python train.py --num_hidden_layers=11 --hidden_size=576 --num_attention_heads=7 --num_key_value_heads=7 --head_dim=64 --intermediate_size=1536 --vocab_size=8192 --hidden_act="geglu" --norm="layernorm" --norm_place="pre" --norm_eps=1e-06 --positions="rope" --rope_theta=841000.0 --rope_fraction=1.0 --qk_norm=false --attn_scale=0.125 --bias="none" --tie_word_embeddings=true --parallel_block=false --extras=["shifted keys", "hashed n-gram embeddings", "an embedding shortcut", "learned residual scales", "weighted sums over earlier layers", "capped logits"] --init="normal" --init_std_qkv=0.0242 --init_std_o=0.00515 --init_std_up=0.0242 --init_std_down=0.00515 --init_out_by_depth=true --init_mimetic=0.7 --optimizer="adamw" --learning_rate=0.000681 --beta1=0.9 --beta2=0.95 --weight_decay=0.0 --lr_head=0.00763 --max_grad_norm=2.0 --warmup_steps=517 --schedule="cos" --final_lr_fraction=0.03 --batch_tokens=[65536, 131072, 262144] --max_seq_len=384 --doc_mask=true --train_tokens=799200000 --max_steps=6223 --dataset="wikipedia_en"
Each number is 200 + 20 x the weight over its row's rms, rounded and kept within 0 to 999. Layers, rows and columns count from 0. The size before them is the row's rms in percent of the matrix's.

# layer 2 MLP gate, 1536x576, rms 0.0492, rows 1433-1445, columns 0-191
096,198,209,217,201,195,184,196,212,156,206,197,223,179,206,167,199,175,184,210,221,212,212,173,265,139,207,179,198,211,208,183,219,223,206,252,209,176,187,195,173,179,193,213,207,214,160,223,211,201,162,200,198,192,216,225,214,185,194,173,187,180,223,188,242,194,189,165,164,194,236,203,161,239,232,199,210,175,176,224,191,212,206,181,196,179,206,151,202,206,221,190,201,194,223,179,210,189,182,242,245,187,192,182,167,214,221,199,186,223,185,199,207,208,205,186,211,231,187,176,239,217,200,205,189,230,210,213,173,181,183,218,194,231,214,188,183,187,220,184,207,222,162,191,215,199,214,224,233,212,205,195,166,203,190,202,209,215,178,190,210,187,206,164,228,191,207,204,188,190,202,169,159,201,213,161,185,203,203,240,217,207,238,218,168,210,172,199,185,151,176,173,192
095,200,214,218,212,202,211,192,203,185,209,200,193,201,227,176,181,193,160,224,199,226,200,176,180,171,201,210,226,204,229,225,179,198,208,202,192,201,206,209,217,163,185,242,197,185,224,231,203,201,201,209,200,225,226,206,189,224,214,215,235,198,177,215,241,191,203,191,217,198,194,190,215,221,151,202,204,208,234,192,199,226,201,175,234,189,209,185,201,201,222,193,184,166,183,208,205,212,205,221,167,207,207,233,208,212,180,194,235,202,203,172,203,170,195,179,219,228,209,195,217,178,180,175,199,204,177,225,200,249,166,207,176,172,162,164,223,214,195,195,161,174,237,166,178,210,194,198,187,212,192,206,187,200,216,199,232,215,215,181,189,193,203,242,193,187,203,179,201,209,167,252,223,209,186,175,198,135,186,220,186,182,216,188,223,221,206,201,182,189,210,188,229
098,155,188,205,240,208,170,232,210,216,181,201,214,201,192,162,167,204,181,188,195,195,220,206,179,173,214,187,198,201,207,184,203,203,203,209,218,190,206,216,197,207,207,189,180,201,200,207,198,198,183,186,236,219,211,197,210,197,229,198,212,210,204,177,237,236,193,187,240,177,200,193,212,160,228,201,204,185,183,207,222,217,215,182,176,163,230,190,209,181,203,184,209,179,190,197,209,189,209,214,243,178,210,215,186,212,203,219,148,211,232,165,194,190,181,197,171,227,196,220,224,225,180,224,206,175,195,189,204,226,206,198,194,189,216,197,204,188,203,220,214,195,162,217,188,203,215,209,198,199,176,199,180,189,232,187,188,235,225,201,199,251,185,181,164,170,184,214,198,215,192,226,215,208,194,171,187,223,210,186,171,194,223,198,202,219,209,202,208,169,213,191,188
100,181,188,187,213,181,175,169,226,207,185,154,255,162,174,199,161,201,226,180,179,186,225,172,215,166,183,204,197,203,208,181,180,170,176,195,176,204,193,212,186,172,210,216,194,200,165,227,158,203,165,168,231,216,194,149,217,187,208,194,225,225,200,169,199,166,211,170,207,187,225,199,221,213,154,217,207,185,194,227,215,207,183,189,229,187,216,208,212,214,217,163,187,200,210,200,180,187,222,181,197,196,227,210,171,200,204,184,184,206,197,164,192,221,203,214,165,201,209,261,213,203,198,227,212,259,183,207,216,213,205,211,194,196,213,202,195,194,213,188,214,178,182,230,223,228,235,201,154,235,221,192,212,181,223,203,178,193,210,206,171,180,211,223,199,205,205,177,193,205,234,205,179,201,217,224,201,213,167,183,218,164,177,251,201,191,227,175,175,181,200,203,187
104,211,191,193,180,168,203,217,197,198,202,228,233,260,211,207,232,195,227,183,196,211,162,212,193,162,223,198,199,201,202,211,219,208,196,190,211,204,187,176,186,209,174,187,188,208,180,208,183,242,178,231,213,173,228,164,205,202,216,183,158,220,223,174,203,205,187,191,193,190,217,166,189,202,186,206,194,180,207,198,189,196,189,198,169,190,224,209,209,229,158,179,225,215,218,222,188,207,182,192,215,164,215,164,192,188,206,217,215,163,215,219,223,211,200,237,184,202,166,242,206,193,187,204,203,124,204,195,186,178,184,182,220,219,202,202,223,207,203,189,211,193,204,221,188,187,226,190,192,191,187,209,179,215,230,224,195,193,198,206,225,216,206,202,209,180,212,222,216,190,240,237,201,249,181,203,226,226,208,167,171,163,227,200,196,187,174,185,187,174,223,212,168
091,192,230,179,213,226,194,213,193,205,171,223,200,214,164,222,193,202,184,183,200,215,216,200,167,217,197,188,193,197,210,212,196,205,206,209,184,180,195,178,196,211,190,222,201,189,187,242,235,209,211,175,191,230,187,223,214,203,196,203,183,204,194,189,223,183,224,190,180,200,237,183,217,225,205,237,163,203,195,221,174,232,221,183,183,199,182,186,220,238,202,210,213,205,193,216,161,240,194,206,175,199,187,183,210,170,215,215,189,169,212,212,215,199,232,236,164,208,176,197,149,208,201,193,192,206,215,191,174,218,197,216,181,191,220,166,194,193,182,201,173,191,222,170,179,227,221,170,166,190,175,211,181,210,196,220,194,199,235,215,201,204,198,199,235,210,214,192,229,205,215,207,196,193,231,199,185,159,172,166,185,198,236,217,157,183,182,189,156,167,195,200,222
097,178,221,188,204,174,190,221,202,188,216,182,215,185,218,222,207,188,197,182,184,198,246,177,199,196,204,200,195,198,212,252,225,166,214,184,198,172,202,219,204,208,195,193,177,199,191,192,172,225,192,188,212,208,208,198,189,158,200,201,175,189,223,198,157,204,211,195,200,208,195,186,184,206,192,223,189,225,204,242,170,201,184,191,193,200,191,229,202,219,218,220,206,188,192,195,204,179,178,182,199,169,219,190,177,192,204,174,184,188,238,231,205,238,181,208,216,212,187,230,184,217,183,189,203,222,202,225,200,204,167,205,195,201,197,189,191,199,207,183,236,182,195,172,186,165,202,219,252,218,204,238,147,216,160,222,198,187,193,238,237,191,208,209,213,187,213,208,206,199,204,239,223,201,236,214,198,233,224,178,210,191,240,195,163,187,187,199,206,189,180,204,231
096,185,189,168,221,219,165,200,162,211,172,183,227,198,190,213,163,168,184,219,211,164,195,221,145,165,225,213,171,212,184,240,178,215,228,223,188,243,197,234,198,199,182,197,168,183,179,205,206,204,194,195,190,191,195,207,208,190,199,213,216,191,191,180,192,196,201,200,215,193,214,204,201,224,191,173,186,184,166,198,181,209,156,201,166,181,219,199,193,204,190,184,231,192,195,191,200,189,214,206,193,212,199,194,228,214,218,212,183,214,214,231,189,176,199,231,187,199,179,193,197,178,192,219,242,186,229,179,176,180,168,200,233,178,190,214,193,202,211,187,203,193,172,169,205,229,210,199,192,225,197,181,217,207,179,176,189,201,204,221,181,220,185,271,197,164,151,215,188,193,174,220,197,196,197,205,202,188,198,163,192,208,190,165,166,220,219,185,201,212,201,180,196
104,201,182,169,173,188,204,181,186,168,178,173,174,213,221,220,215,198,182,194,222,212,210,195,221,191,215,229,221,210,181,203,199,185,216,196,198,162,188,244,210,190,185,228,212,192,222,166,185,198,204,212,197,197,207,175,216,240,196,185,181,178,213,200,183,228,224,199,198,215,218,215,180,175,217,153,218,187,189,181,160,172,183,175,175,186,221,211,196,206,203,210,176,194,207,200,196,174,174,194,202,205,178,226,169,205,187,199,213,222,197,198,209,213,217,219,192,167,165,189,234,207,221,210,227,188,201,201,160,209,214,196,200,217,218,216,233,189,214,187,171,230,245,213,227,247,225,171,210,201,168,203,184,194,175,255,202,178,236,205,211,216,236,224,219,188,178,247,230,226,175,188,227,214,219,232,181,219,229,178,218,229,194,233,199,190,208,181,225,224,194,182,206
102,192,205,197,211,217,157,250,184,218,186,224,202,198,192,208,216,159,182,179,189,201,229,205,169,214,220,179,231,214,150,221,203,195,206,169,183,177,186,198,193,236,192,212,199,197,233,195,195,242,223,195,191,189,185,175,188,214,208,239,231,156,214,203,221,173,208,227,202,227,184,171,189,206,199,203,223,214,190,197,179,200,190,176,197,195,199,164,217,199,209,205,229,221,200,209,216,196,184,198,161,224,209,245,222,235,222,219,168,216,203,175,186,179,225,186,221,245,176,196,180,192,183,195,199,203,208,207,202,232,187,202,208,188,216,204,212,234,207,181,212,194,176,219,233,182,213,200,168,205,182,197,186,229,175,199,216,207,201,182,190,199,191,223,185,185,166,184,180,214,182,189,191,221,208,195,176,220,210,240,194,209,186,230,165,213,236,166,165,191,185,189,215
103,199,186,206,186,199,177,183,198,169,197,193,207,208,205,171,204,186,226,224,158,211,174,179,245,211,222,191,217,209,193,207,158,201,181,210,187,215,236,188,193,214,155,212,188,236,182,207,173,249,199,190,186,204,144,210,218,217,191,189,190,223,188,192,203,210,197,185,231,208,207,178,204,169,190,196,243,187,208,179,237,225,221,193,189,162,237,146,193,194,154,231,193,223,178,214,206,198,208,229,181,220,188,180,186,189,218,195,207,204,247,187,191,202,213,187,165,194,199,209,204,210,184,206,180,232,221,216,216,217,199,172,200,215,176,218,206,203,173,188,200,158,203,176,208,229,223,217,165,212,204,194,195,230,234,215,214,196,202,176,264,207,212,210,208,194,173,205,181,217,200,179,193,198,219,206,203,202,220,181,183,194,178,212,205,171,199,232,215,184,212,190,221
106,155,166,176,208,184,186,219,194,212,135,210,233,214,213,207,159,184,219,173,230,195,223,198,174,178,182,175,196,206,200,185,188,184,214,178,193,200,174,201,171,215,242,203,165,232,201,228,198,179,217,169,191,180,193,186,152,189,233,210,196,229,229,178,210,205,175,179,183,228,174,193,202,190,145,227,198,216,216,198,182,184,223,217,187,193,193,166,231,196,227,201,183,200,188,169,199,222,183,198,195,184,219,217,174,187,245,193,155,250,209,204,176,230,198,212,199,200,189,217,192,199,213,182,215,174,211,212,219,172,178,205,201,201,182,237,210,199,217,172,177,199,220,220,189,166,197,224,222,232,192,193,200,185,220,249,192,216,190,191,193,229,205,170,204,213,197,206,205,214,232,201,201,246,212,179,189,214,207,168,209,149,172,198,219,192,191,189,184,173,198,193,178
104,241,224,180,179,171,186,215,166,199,165,168,202,197,192,214,193,204,217,209,226,189,198,198,204,241,209,187,222,195,235,194,196,175,205,193,224,184,206,205,182,183,181,214,171,210,219,172,214,212,196,219,206,199,162,200,163,192,223,180,180,203,230,200,209,221,195,162,205,155,189,185,201,227,180,204,183,204,186,177,183,200,189,210,234,214,209,188,166,203,210,182,207,206,187,208,184,175,219,220,191,170,193,206,212,176,171,214,208,211,200,213,191,227,187,183,192,198,172,186,251,161,186,197,242,198,194,211,195,202,233,184,198,248,174,160,230,173,226,202,231,186,194,201,210,198,199,185,209,210,185,214,190,189,225,192,213,233,206,174,204,226,217,195,194,261,190,202,197,169,203,201,151,219,262,196,205,247,201,206,201,224,230,195,246,204,206,194,168,215,203,160,190
# layer 2 MLP up, 1536x576, rms 0.0492, rows 1433-1444, columns 0-191
098,203,192,219,222,178,232,237,217,201,225,174,221,210,219,210,195,175,171,182,241,192,199,155,182,212,214,184,205,158,212,235,178,158,199,215,212,162,170,171,189,210,206,228,165,182,192,180,206,182,186,189,193,200,183,210,200,182,219,172,204,228,183,205,176,221,194,197,206,181,205,243,248,210,207,225,208,186,202,196,224,178,222,206,245,170,171,194,206,183,173,185,212,192,183,183,185,227,213,182,212,222,196,219,183,190,211,203,185,190,246,201,191,187,174,225,165,167,191,200,197,168,181,182,191,192,191,193,210,210,162,196,212,191,202,188,211,221,207,227,206,225,217,203,220,221,199,235,146,218,204,199,196,199,237,220,207,183,241,178,179,217,175,245,229,221,162,188,216,198,211,203,142,194,231,199,217,200,193,183,182,214,223,198,194,200,193,205,212,215,209,213,184
097,195,180,223,228,239,205,198,221,151,204,201,185,219,177,229,200,194,203,181,227,167,224,168,195,208,215,248,181,193,190,174,196,190,238,201,189,193,205,192,199,189,219,250,207,170,204,195,192,146,207,170,187,206,189,189,221,155,184,220,203,202,196,208,186,191,226,243,217,209,202,201,167,195,188,183,208,207,181,203,180,195,211,212,207,176,220,185,236,212,202,203,226,223,168,217,193,186,175,216,219,180,203,191,195,183,223,197,211,199,213,164,156,214,218,205,176,164,208,205,177,201,206,190,198,244,204,219,217,208,165,212,183,181,232,198,156,198,220,189,192,200,212,229,215,195,197,180,229,200,204,214,183,191,200,196,186,178,195,192,255,226,122,226,182,181,205,214,178,196,228,174,174,222,199,199,179,194,209,222,217,215,184,178,205,195,230,215,206,191,190,204,211
095,168,186,222,156,194,205,213,209,221,196,167,193,211,178,192,163,211,225,209,188,195,212,213,232,188,206,169,216,191,233,204,158,210,178,171,178,195,190,199,194,259,180,211,212,194,188,215,220,256,176,176,203,222,198,214,186,190,210,191,154,222,228,209,193,188,224,200,225,184,196,194,192,198,189,204,174,204,208,175,201,210,207,193,200,209,216,203,209,214,191,212,184,162,194,220,216,184,199,184,184,207,191,200,182,208,239,195,196,191,199,204,198,214,182,170,227,185,201,188,182,225,209,238,211,187,196,208,164,192,194,196,208,189,164,218,199,219,197,197,189,187,177,212,182,216,226,158,186,201,219,203,215,182,228,189,188,160,157,191,187,177,192,211,224,216,206,223,216,181,181,224,176,186,154,164,176,209,202,211,218,204,224,208,191,223,207,175,197,192,161,174,183
105,198,166,203,189,188,183,250,191,201,223,224,176,197,190,232,203,218,200,181,167,192,192,217,174,205,211,167,207,190,206,172,212,179,228,214,202,216,190,180,179,211,228,143,212,208,234,195,252,190,197,215,207,186,162,231,204,229,183,163,216,187,193,218,192,237,207,222,188,177,171,183,194,195,243,166,222,183,179,210,239,213,206,181,185,256,192,178,235,201,202,213,187,199,160,180,212,228,149,171,225,212,220,206,241,190,179,205,223,197,215,188,214,188,216,167,238,178,196,176,214,182,193,226,235,236,212,249,186,194,189,197,208,217,205,232,187,160,189,208,221,202,173,177,195,165,172,230,203,202,212,220,216,182,206,214,202,193,183,176,188,198,183,177,204,185,211,229,167,235,190,175,227,208,182,193,173,197,211,201,171,178,206,187,235,224,170,212,238,237,194,182,169
105,179,229,209,170,195,198,203,176,195,213,185,195,211,219,197,151,199,172,164,224,165,160,193,179,211,177,165,185,217,191,181,196,219,214,201,208,201,183,215,194,209,212,201,190,203,224,155,205,217,183,188,218,209,196,171,196,171,194,184,174,221,204,234,180,204,185,194,204,221,181,196,214,171,189,231,199,195,204,188,194,237,176,183,182,166,205,192,191,186,188,224,191,223,217,210,156,169,203,160,169,208,200,166,209,208,187,246,220,215,194,202,199,176,202,201,209,213,204,227,160,207,225,194,203,161,225,194,203,213,194,200,202,177,238,172,222,171,221,174,195,246,202,214,157,210,192,205,221,188,213,209,204,198,208,194,237,194,214,231,174,213,224,230,170,207,197,230,177,182,205,202,217,234,229,196,193,220,215,201,263,166,224,180,212,180,222,216,235,225,229,231,194
091,209,181,214,192,219,197,205,186,199,217,235,179,171,199,217,217,224,187,198,191,203,215,206,176,229,209,204,182,224,212,189,181,218,216,215,204,211,227,194,255,237,203,230,187,216,217,209,213,224,211,158,219,209,197,201,189,170,209,229,178,206,210,186,197,205,216,194,200,182,240,212,213,197,193,208,174,214,179,214,185,228,193,186,192,173,222,196,180,202,212,187,249,214,212,168,213,213,198,213,212,179,186,181,219,195,190,230,206,187,186,219,201,241,226,219,173,199,221,229,150,220,171,233,177,185,218,192,207,205,200,186,222,180,220,166,202,209,204,182,215,206,174,185,231,230,199,203,184,191,172,193,183,197,210,221,200,193,193,180,182,187,171,247,215,215,246,203,217,216,173,189,230,181,224,212,206,171,203,189,195,169,235,223,165,195,172,194,194,155,211,203,200
099,185,212,233,192,197,211,205,241,166,249,176,192,210,183,232,174,208,217,222,172,175,211,220,203,209,225,231,196,192,195,218,204,248,219,167,190,189,204,189,203,225,232,197,216,205,227,212,223,149,178,193,191,212,187,197,188,177,162,187,227,229,163,187,195,222,148,197,222,187,220,200,171,242,184,183,161,213,195,189,214,200,199,211,187,190,201,218,240,170,230,198,184,175,218,181,194,185,239,188,243,200,184,191,196,207,220,183,218,224,209,196,200,179,206,216,220,177,177,201,201,202,185,230,187,205,161,237,242,201,192,206,197,166,178,193,180,201,199,236,182,196,182,192,204,208,161,200,193,213,193,181,207,204,193,187,217,176,223,206,191,220,193,206,185,180,206,169,210,192,196,201,188,217,202,225,209,192,200,219,217,209,219,216,193,194,187,186,192,235,234,205,189
100,216,189,227,191,208,199,222,195,195,188,189,229,211,190,232,161,181,192,185,172,185,195,175,203,191,211,165,215,199,200,166,203,185,183,214,186,217,200,183,206,219,167,219,186,194,230,212,184,218,184,182,167,231,203,207,202,208,192,221,227,209,211,198,201,212,180,205,221,192,226,189,191,171,204,158,198,186,181,200,160,195,178,202,203,227,212,171,186,207,177,191,195,208,188,197,190,144,231,206,184,204,225,202,212,176,251,203,179,180,211,192,190,196,173,205,185,177,208,208,190,222,208,194,242,225,207,228,220,222,175,203,208,159,213,234,194,176,182,225,232,171,221,223,215,198,169,210,224,214,169,215,198,192,197,202,182,258,198,216,222,171,191,202,216,162,228,188,197,184,209,218,179,195,193,209,192,154,187,194,184,180,221,229,175,205,198,187,192,235,208,224,182
104,174,219,213,196,219,191,217,218,214,222,208,218,201,177,168,184,193,237,184,238,190,196,177,170,180,204,193,194,195,193,208,200,196,204,222,212,211,203,220,198,224,218,196,194,232,210,166,188,167,218,173,182,218,174,220,200,178,201,164,199,221,199,189,211,193,184,196,191,179,196,192,199,224,204,203,181,167,231,220,188,190,203,181,205,174,204,215,192,196,203,206,218,156,171,206,185,192,186,189,198,143,203,224,236,179,198,195,205,219,192,203,235,216,234,184,211,187,200,196,210,213,186,160,206,176,202,205,247,202,204,150,179,181,165,198,202,196,231,207,229,195,173,215,173,234,217,191,217,193,211,210,202,194,193,174,224,234,204,222,228,218,178,203,174,189,235,199,184,164,233,221,191,230,192,156,195,175,214,178,191,184,183,186,198,200,211,220,213,204,178,205,233
102,240,170,215,150,201,209,175,204,170,196,189,212,202,175,208,186,216,199,223,219,204,215,176,215,218,194,204,208,227,219,185,171,198,206,178,223,219,224,216,168,213,206,215,220,198,199,217,184,217,234,196,200,165,230,192,183,177,217,218,214,234,196,245,229,176,194,200,204,187,208,206,223,188,228,178,239,197,236,180,196,210,196,198,204,195,214,176,188,169,203,191,198,182,228,187,182,241,206,188,231,225,228,207,203,205,220,211,213,197,201,194,178,170,179,192,199,191,182,225,161,217,190,197,195,203,213,202,187,205,179,206,233,186,196,205,235,196,193,179,205,224,204,226,213,199,169,192,200,167,204,225,226,186,170,185,202,194,271,201,208,202,202,183,212,181,203,222,161,170,188,195,208,188,196,219,162,216,188,220,205,200,195,197,170,191,210,174,208,203,203,227,189
102,189,193,204,189,211,189,224,162,187,170,189,209,211,201,206,175,170,211,208,178,210,213,204,201,229,183,221,202,179,242,177,204,197,178,204,188,207,221,216,209,185,199,178,226,228,239,229,209,170,171,201,221,205,223,202,203,186,187,217,172,168,201,238,167,208,185,192,215,188,223,208,222,183,193,161,205,175,196,180,183,183,233,192,190,191,204,176,214,182,199,197,181,186,222,211,236,195,191,176,181,194,191,231,217,228,221,208,178,175,153,212,187,182,224,174,188,203,229,251,234,210,187,202,208,215,185,209,177,200,171,215,213,214,177,254,215,166,175,203,180,239,204,168,190,205,226,216,170,203,186,192,164,179,194,216,226,225,223,207,225,197,171,208,208,170,219,206,208,217,179,172,227,215,196,210,162,218,173,173,161,189,178,168,203,210,210,203,231,230,211,190,190
108,236,204,234,212,224,207,182,219,209,177,211,209,200,191,208,179,192,189,197,179,191,204,195,238,214,168,224,202,213,190,175,191,192,206,237,195,185,202,179,246,215,181,202,198,183,214,198,240,208,172,185,210,210,214,231,214,230,183,210,235,222,218,200,170,174,178,201,214,249,237,164,191,197,152,192,195,200,208,220,213,234,179,193,191,157,215,179,241,217,198,199,179,202,172,242,224,187,189,225,209,209,193,193,199,152,199,195,178,202,219,184,242,175,187,181,180,189,205,211,241,212,224,199,210,198,193,219,216,187,172,183,196,163,213,208,190,203,203,209,199,229,212,196,202,229,215,195,216,209,213,198,233,171,209,228,206,189,199,221,177,173,189,195,202,215,207,176,248,172,195,176,200,190,209,189,217,204,221,216,212,195,216,214,191,201,215,198,215,173,170,176,191
# layer 2 MLP down (transposed), 1536x576, rms 0.0438, rows 1433-1444, columns 0-191
100,210,225,189,194,212,200,205,222,229,200,221,190,155,198,179,204,163,149,189,214,206,217,201,204,225,218,183,208,193,188,207,230,185,224,208,200,166,220,177,197,199,194,202,190,232,209,183,195,179,144,199,202,183,222,183,212,179,232,163,185,182,200,212,210,214,198,154,188,200,193,213,205,181,204,228,209,210,181,236,205,191,218,208,195,157,182,181,219,199,192,186,171,258,195,180,205,218,217,212,207,224,156,207,225,191,218,230,200,188,169,203,213,204,170,204,205,206,203,215,224,206,187,185,183,180,216,208,181,185,188,192,227,239,192,202,211,222,211,189,231,166,179,204,207,212,205,204,163,202,180,181,204,186,219,225,219,203,237,211,199,191,180,168,232,186,198,190,180,232,199,186,211,237,229,224,193,210,184,191,199,206,198,189,240,208,188,201,210,190,209,246,186
098,184,209,245,202,193,218,189,204,183,219,154,203,198,214,207,194,171,217,192,211,209,190,220,236,206,217,200,236,191,231,219,169,202,170,214,249,217,218,228,199,170,172,214,190,248,216,203,227,220,197,240,170,199,186,189,233,206,228,220,236,192,207,225,175,197,205,193,198,198,230,218,199,228,243,208,210,174,178,197,180,197,204,211,203,192,193,215,196,205,161,225,188,228,183,203,206,217,191,200,190,224,181,200,173,188,176,221,184,226,215,176,230,177,197,222,211,210,202,191,195,226,213,196,174,214,212,204,203,200,218,195,195,199,196,227,207,211,188,204,211,202,207,186,171,212,159,229,200,176,168,193,193,217,188,217,199,187,194,209,245,200,205,170,166,197,194,186,193,225,206,218,192,234,214,180,237,214,195,191,194,209,198,187,190,179,200,228,207,175,255,201,168
094,180,206,169,180,202,218,212,194,179,199,168,194,233,231,209,165,175,228,178,181,187,218,207,201,178,189,197,191,174,184,171,209,185,201,197,253,196,178,226,195,192,190,187,221,303,145,196,204,201,187,196,202,180,213,202,179,216,200,170,218,217,199,197,210,165,184,223,187,162,187,184,206,190,189,203,241,183,189,226,231,219,210,196,187,187,157,199,221,227,241,170,197,232,233,201,188,221,204,184,189,177,212,206,171,187,200,188,217,204,211,187,166,192,244,221,204,219,201,189,169,214,246,199,231,199,206,214,197,183,230,231,217,241,213,190,200,161,194,203,181,200,196,205,189,191,206,206,203,194,204,184,195,189,198,194,171,170,212,208,214,181,196,192,172,207,247,166,182,188,241,229,222,197,205,186,214,202,207,184,205,205,227,163,176,201,188,203,171,212,199,219,238
103,214,203,198,188,198,187,174,196,186,207,220,202,216,235,156,239,176,198,208,191,216,182,213,194,212,206,224,190,167,198,194,190,206,215,196,191,177,220,180,203,212,221,200,192,229,227,177,200,194,208,204,176,198,194,194,207,181,186,204,198,224,181,167,212,159,224,201,169,208,232,221,204,223,219,184,234,189,184,232,166,196,208,221,192,233,207,203,226,212,252,191,196,193,185,159,196,224,197,209,210,160,206,179,207,178,233,191,216,180,219,196,201,192,171,162,208,199,178,202,207,217,212,216,217,213,215,204,193,216,220,222,212,178,208,204,168,187,198,147,202,192,181,194,169,182,199,226,218,165,178,196,224,185,184,206,192,220,233,200,187,201,199,188,204,203,211,207,156,216,194,204,179,195,203,218,196,191,212,234,181,199,225,217,208,208,167,198,201,224,177,231,185
104,232,229,170,210,190,191,205,188,204,186,178,251,223,235,209,204,200,210,212,208,207,157,203,208,231,200,208,202,193,195,204,184,218,173,196,150,161,194,233,214,197,190,208,187,109,180,188,233,212,198,191,186,185,204,191,209,221,165,176,239,204,226,196,190,187,191,194,195,197,245,211,192,239,215,183,188,165,173,205,204,229,236,163,200,227,192,215,213,192,138,172,194,217,187,211,212,185,215,226,186,220,227,167,187,207,212,184,222,208,220,195,187,212,206,230,226,194,222,177,182,199,195,200,181,183,197,177,208,225,200,191,160,224,196,209,228,204,202,216,183,198,198,205,170,156,200,183,199,235,199,194,228,191,212,168,259,186,231,194,218,200,225,166,209,208,201,203,181,193,206,197,210,200,191,213,200,230,177,188,208,196,219,188,197,183,183,207,216,221,171,197,219
093,227,191,202,187,177,172,174,241,179,185,196,205,197,219,209,200,214,219,194,207,213,191,204,187,221,188,211,202,205,199,225,192,199,187,205,121,196,180,203,189,197,187,210,186,104,195,200,230,169,239,196,203,204,169,190,184,198,167,204,194,199,235,180,195,194,208,226,180,249,164,187,165,226,212,182,206,208,219,203,227,213,209,209,197,180,180,181,207,209,193,193,169,208,200,215,204,185,190,198,223,179,208,192,191,200,159,191,186,201,180,205,187,192,187,205,198,216,193,200,176,191,187,213,207,185,167,228,174,200,233,197,165,181,221,187,156,215,198,174,184,212,214,203,188,227,200,210,219,183,212,204,180,204,204,188,203,169,228,214,209,185,200,206,171,225,191,212,201,205,254,188,172,190,226,239,221,225,218,202,176,185,184,206,187,215,187,224,215,175,190,198,196
099,215,201,168,201,232,199,200,218,212,203,232,214,206,191,212,216,234,183,198,218,211,213,194,195,198,206,196,211,159,181,252,207,180,218,186,206,190,207,198,146,227,190,220,209,216,198,178,172,181,179,185,197,166,165,186,210,176,233,192,191,225,197,214,197,181,223,159,165,192,195,199,178,187,219,180,202,194,188,225,237,208,193,199,171,181,191,215,200,191,196,172,189,205,204,195,192,195,213,180,227,212,183,209,208,199,180,204,177,213,204,151,209,175,214,189,230,231,179,194,183,196,222,211,212,197,173,195,203,176,225,197,158,195,212,216,224,197,215,189,172,243,231,181,148,208,218,209,163,183,212,198,178,196,210,240,199,221,185,212,187,190,182,222,234,212,189,184,192,210,206,237,240,201,191,189,192,162,173,200,161,211,148,174,203,200,190,242,181,128,190,183,180
101,198,187,181,197,199,200,191,222,223,215,227,196,174,180,178,172,192,200,164,208,193,197,197,194,145,196,191,184,215,233,198,207,173,149,200,92,175,160,204,195,212,188,217,198,136,191,182,216,198,215,209,178,194,194,206,182,183,203,184,186,206,239,223,220,194,202,198,206,216,163,233,208,204,241,216,185,215,213,217,199,176,181,201,176,190,204,185,202,203,185,192,233,191,203,210,204,219,184,184,206,210,229,203,206,201,216,205,188,193,198,194,199,212,206,211,206,218,208,186,185,196,197,220,221,172,159,212,197,226,195,206,192,202,195,211,225,209,161,237,211,207,202,173,203,224,181,195,200,233,240,186,186,179,182,211,209,189,225,172,209,199,205,207,168,216,193,206,203,183,227,225,179,185,184,229,194,200,209,208,213,225,186,198,196,194,199,216,210,197,163,183,208
102,196,194,193,217,210,194,208,185,176,186,203,239,170,221,214,199,224,200,232,173,228,186,237,198,212,229,187,207,177,230,191,203,213,162,216,200,206,244,194,187,192,201,211,195,203,183,181,178,208,193,192,227,189,205,184,179,168,202,229,208,184,222,169,230,182,178,232,217,202,252,197,200,241,195,199,207,200,216,204,183,223,230,180,194,200,200,200,191,237,218,206,232,205,163,206,169,217,228,177,162,201,198,201,225,229,214,221,209,193,219,256,205,209,186,195,215,219,182,224,183,217,199,220,209,200,204,236,197,197,228,216,189,179,236,225,213,222,190,187,214,191,239,173,203,254,155,216,203,160,183,211,181,203,191,181,202,204,195,181,182,190,187,196,180,192,228,196,195,217,202,220,236,193,212,190,224,238,192,189,209,197,206,201,173,160,213,210,204,173,199,195,190
103,204,187,235,210,182,181,187,228,233,206,208,176,165,217,175,185,203,207,169,184,189,207,227,203,202,178,201,196,183,236,175,212,201,254,182,201,189,197,190,184,201,195,233,192,207,211,172,177,220,189,206,177,154,180,199,186,199,173,206,242,238,185,203,213,198,202,182,184,184,200,215,157,225,219,188,211,219,224,235,186,220,182,214,216,199,209,193,211,199,207,212,229,182,179,191,210,197,213,204,196,181,236,205,218,242,200,205,203,150,193,154,190,214,206,161,168,158,215,231,201,187,238,218,227,171,214,191,183,210,233,201,187,191,185,212,243,228,172,189,201,191,221,216,201,210,194,206,213,218,223,211,204,186,231,217,191,212,221,243,194,162,210,195,158,173,208,155,182,153,225,204,196,202,215,210,203,165,185,215,198,208,198,204,148,217,202,209,190,192,190,192,193
103,236,182,181,219,227,194,180,213,237,163,191,201,206,202,222,199,200,206,197,213,194,201,208,208,185,181,221,213,200,180,179,202,199,149,230,268,205,204,188,180,205,196,204,194,285,186,196,208,170,212,159,224,233,211,198,142,235,183,213,181,181,194,193,169,188,217,186,201,246,185,189,195,196,162,206,185,191,167,189,198,221,184,178,189,225,191,184,219,202,239,195,169,199,216,203,181,194,205,166,243,198,212,220,207,194,190,199,167,204,208,190,188,195,222,204,195,205,202,166,226,206,205,179,217,189,178,207,199,227,181,223,164,205,186,196,197,205,211,176,186,217,193,181,215,190,173,242,161,196,168,242,193,182,205,202,229,197,200,199,177,255,187,191,215,193,197,198,164,147,185,224,180,246,151,209,187,207,200,207,198,212,206,215,220,197,189,207,210,184,210,209,196
106,189,209,176,168,200,204,256,237,216,206,193,183,186,180,206,233,203,204,219,184,219,175,178,227,163,208,210,199,180,203,224,171,200,166,201,211,194,138,151,227,186,202,196,164,238,215,223,161,207,199,226,203,222,223,215,191,170,224,189,177,217,201,215,181,196,215,205,171,222,225,184,193,223,211,208,194,213,189,176,197,212,200,194,223,216,173,178,197,173,221,163,182,210,197,183,249,204,231,210,220,195,184,162,179,204,228,179,197,248,210,251,205,200,219,220,190,207,207,196,211,213,211,211,185,207,197,229,213,176,229,212,184,231,196,237,218,170,204,198,210,199,216,170,220,219,246,179,208,184,175,176,215,182,182,211,192,160,181,191,204,202,211,237,184,223,188,201,220,212,205,203,203,190,251,185,204,210,232,197,181,185,213,205,198,204,196,196,179,190,200,208,214